From a checkpoint of a small transformer trained on Wikipedia.
Size: 15 layers, 6.76M parameters.
Training: a variant of Muon for these matrices, 152M tokens, 4645 steps.
Each number is 128 + 32 x the weight over its row's rms, rounded and kept within 0 to 255. Layers, rows and columns count from 0. Numbers have three digits each. The size before them is the row's rms in percent of the matrix's.

# layer 4 MLP gate, 448x160, rms 0.0808, rows 309-314, columns 0-159
107:113078106131111135078095141134166145063101136197096173131141152034123160163156133075139171129149134147116093156143145139083086145139122187179142129156087132125090156068099205135140164156090135136182100104145117074134108093169176099123119096149070075087093167161120136075097129128137163074121124136093110130158144103104174159103123131200192071200187142154157152169093128102129153120094137122083154114123128138124175143112127111136080099165113157116105101158099133106148163144102095
101:174125119062101118142130123150124141122142119134159149193102089122143127114174063191131178099102157128170090136138206106174076148109160090131145139154168191131144169137079108181094092145107173110156131070113090100074103139078142090148093108120141112111109106162159110132071178158113142181105100130152139101129114161180130124145109073149165167133181093114135140129148136172129173193109128099127113071131140151086096108044098130204104095078108153153117161114133070142175139107157137
102:107150042068165135115119090135189130096201100151177140196141139130152041142135098171141126146121125102122104096126122202116168141127166124099083118140133111146080123095103101131129155154138130068154124047116149128143174107161130109168078122119141125087180060127103117118082227117105122136124163165139116119078104153151087160092086127174172137134063121110178149112100125106124130097089114166116124108152077186125142117154131134131065131131156141146137156117127069063095155132145129
102:180117133118166104155124101114129141071184132144149122163151115187158149098055162140079140079165105195054077116155103064089105083129208118065109107163105150177081148091133118158174138125111141135113124151182130130142118130119175075109079127126152153202157128130149162096114127144168117143122105107115108107068137123112095152081159157155149096141122152143132106133101174074128123129167148171113106100135063131114062136128137098089108169121093105168107123093117146152094065118095208
117:121126130198071125173122142182118166128110156139140116126104097151090126121150116083095154171138133144077093140102097099148159129102162152198084091120112119113142183113165122173111136118152086124172175100149137125096116074075082162110078148091199153165038107072163151111149142061114160184076097113147142152161110145180104123114092187140137071089141211118191107141081163133160189123128116143136106136160128098103138164110100155120134080094093151123108105134137115131093180104127104
120:129104112149100140178090084071144132125097145103120144168131131169073139060130168160089111195123142116132170110125118100104129091173191179125115125125083111151112140072132207147134150129128161102101117160121084119150102041146107159180130123117095136121082131113057176116091099203171143129138102124110128116114154144142105137108136061081101130166142103169148135090137087152131117082163102128105110059107160174155105117095113129133186154163166138089135139129081211195187144147151137
# layer 4 MLP up, 448x160, rms 0.0733, rows 309-314, columns 0-159
107:130156091116105125122112121128104197082125189139148176172147100103126161112118139161174100145125189153160150105107118225144111181096099112118165158061143093088152153147128077071181082081143105116124156140162177174112046162138151165142109150070090128103146099085138123142122122157148124068135128118137146107198106118107153098179155098125153139083091173110116151167142102114167103114140159112127123122115138109143179133123172096114155181115120153104106160181189130128190173159198157
102:181104116123167148137091151173130099082153200136167118137123174171104154096185100135176139060128196128112114158074146109119138107138151147099105123175156073138114076090108111097156144126122094119056091108082143140100112089120169126120119124096114102161190141158076163110118041127095165081098122221082088114165186122154158137179129088203162084133127154121138110116139134171118147192059100146142135110112127101108143155147119168129117144156130137137144143137094152153130093064131135
097:169119106172149144137140099156125123160136137122134151152156133122157104043175152061106152102174118140176118092182092144079147060171118112109149115126127181107143123111127089067161161078137132125162137141114090138083097100123174178101103132137104138155077183106134122140110132107097173145153174126175170161182155146128103141167204131122153151142091176172157142056200102071117122136109093094111099086174127129134139139144107099112184111164119101130166132156150170153057107071152063
090:110158178095127087076158157135182098087166139178101084116137116184114107112130144077066149109137079097155151142066155130138137138196105147082129091045105100171074093139096108104117165128154176130110176096132111083096108091093090153048123116109112126164138162158097133123122145138110171108098117160187097164110132144129154127149127143090174177133132148117107143069073157164120186140137098152136113184155152171096123185098105152144157143121099127099133147099213138092076122164156164
113:070141121107159134076154121067098094160074136153101100087070123115144118099150143165084119084055132163111118164107143168105088106165188124183120217110138128158121109131089148162117149118139142098190110176126085142143151130144143151145114130110139104099159107090108082126082196117119122095134216074050153098121131137109146143179131145115071134104138083095102139114128127162077122168180137135079153109151082136137167141112088116169076131116126083124188110108150097100132075144117193
112:084105149155132130157141157155106138151162091093137150215183131165097133173176150150140192090132123137160159172147120100058153094126109126164082117147155112131101121113123162134137115105177098156169150070105063116125113108145125062128104138131138143126131141110169128080097084074134160141114088082087091066118152148121098174101150086125223164124139093131116113108186111188128119093214158076117102135112144162126103073131101113158172188180157093121118077152103142154137158099116148
# layer 4 MLP down (transposed), 448x160, rms 0.0773, rows 309-313, columns 0-159
100:122135105126144127168108144165111147192127117154113102176106147155115150074108119126162048129158146158093162165098148070139173148134088107136154114089072139097154087114105098060185140110115134093098155094124096104098162211148081118140155168094192169139165057107085133099116196056167111084119087140114117100195164100119156140093104129132126138197127100109093071077119097136135107151104107185117136127134148175083149129139110092121084111123124124104113097149075101134187092147159121
098:134155153135136072065084151064132134180082118106097122065154166118086141149121136084113158142096134143126176120082141165073158153079177125117167163153200141134094128149141133048165100090163178104149126154134139127101104120134147163121114121192115157107091103109126084175136100150140123145134104113093117115051122093169147104080173126134137122114144159120137151140177184096092094103147088147183097168138139104139171190119167108118146173125009079117137163113114124177114152152116147
107:105172061121097149133089084108125110052123113161136127158100139138191109120143160156055178160132088046072118138115147195107087164144118056129168119182106162157085122098064079123129199126150130095208123165123150095120151127109181144094130098102165132152077134142151143134137097133171140101120157149102122116120166128142096093096107095125142113176089130167083153127120137130145128107074168135075113096130150093114115104151085108096155184119101168130124148144094157068128100112206126
105:137131106130130150091135120138107091111142153060129157123143179163145126094135184144137147107080044112073144185061097117102129135104193100057116134111104103143092164174159172161115103103182175154168086196082181121121073169117129152109077116161150094137119094100146108113126114182163140048105124110147183110148149143138104125156115106158132100172184111113111178109097124105176136128084114139137166130108074100156079180117134110152066160114176150140114150130094102147117074134117182
103:173110111088123082067192066080140145161093124116117155142115176126100107122157095170101117128089135153133199159140156146081139140154154199151158163129136164110124100132074141114106178095104168119132154146165081105106127147165123117170137124163100188097144101103072098144155102133111095057137191116175145038154116109126115154133095134172073120114088073106127079134179174117070082131185138075157163156118095153132106115089078098163108110115161122105127168072140128132145112147150154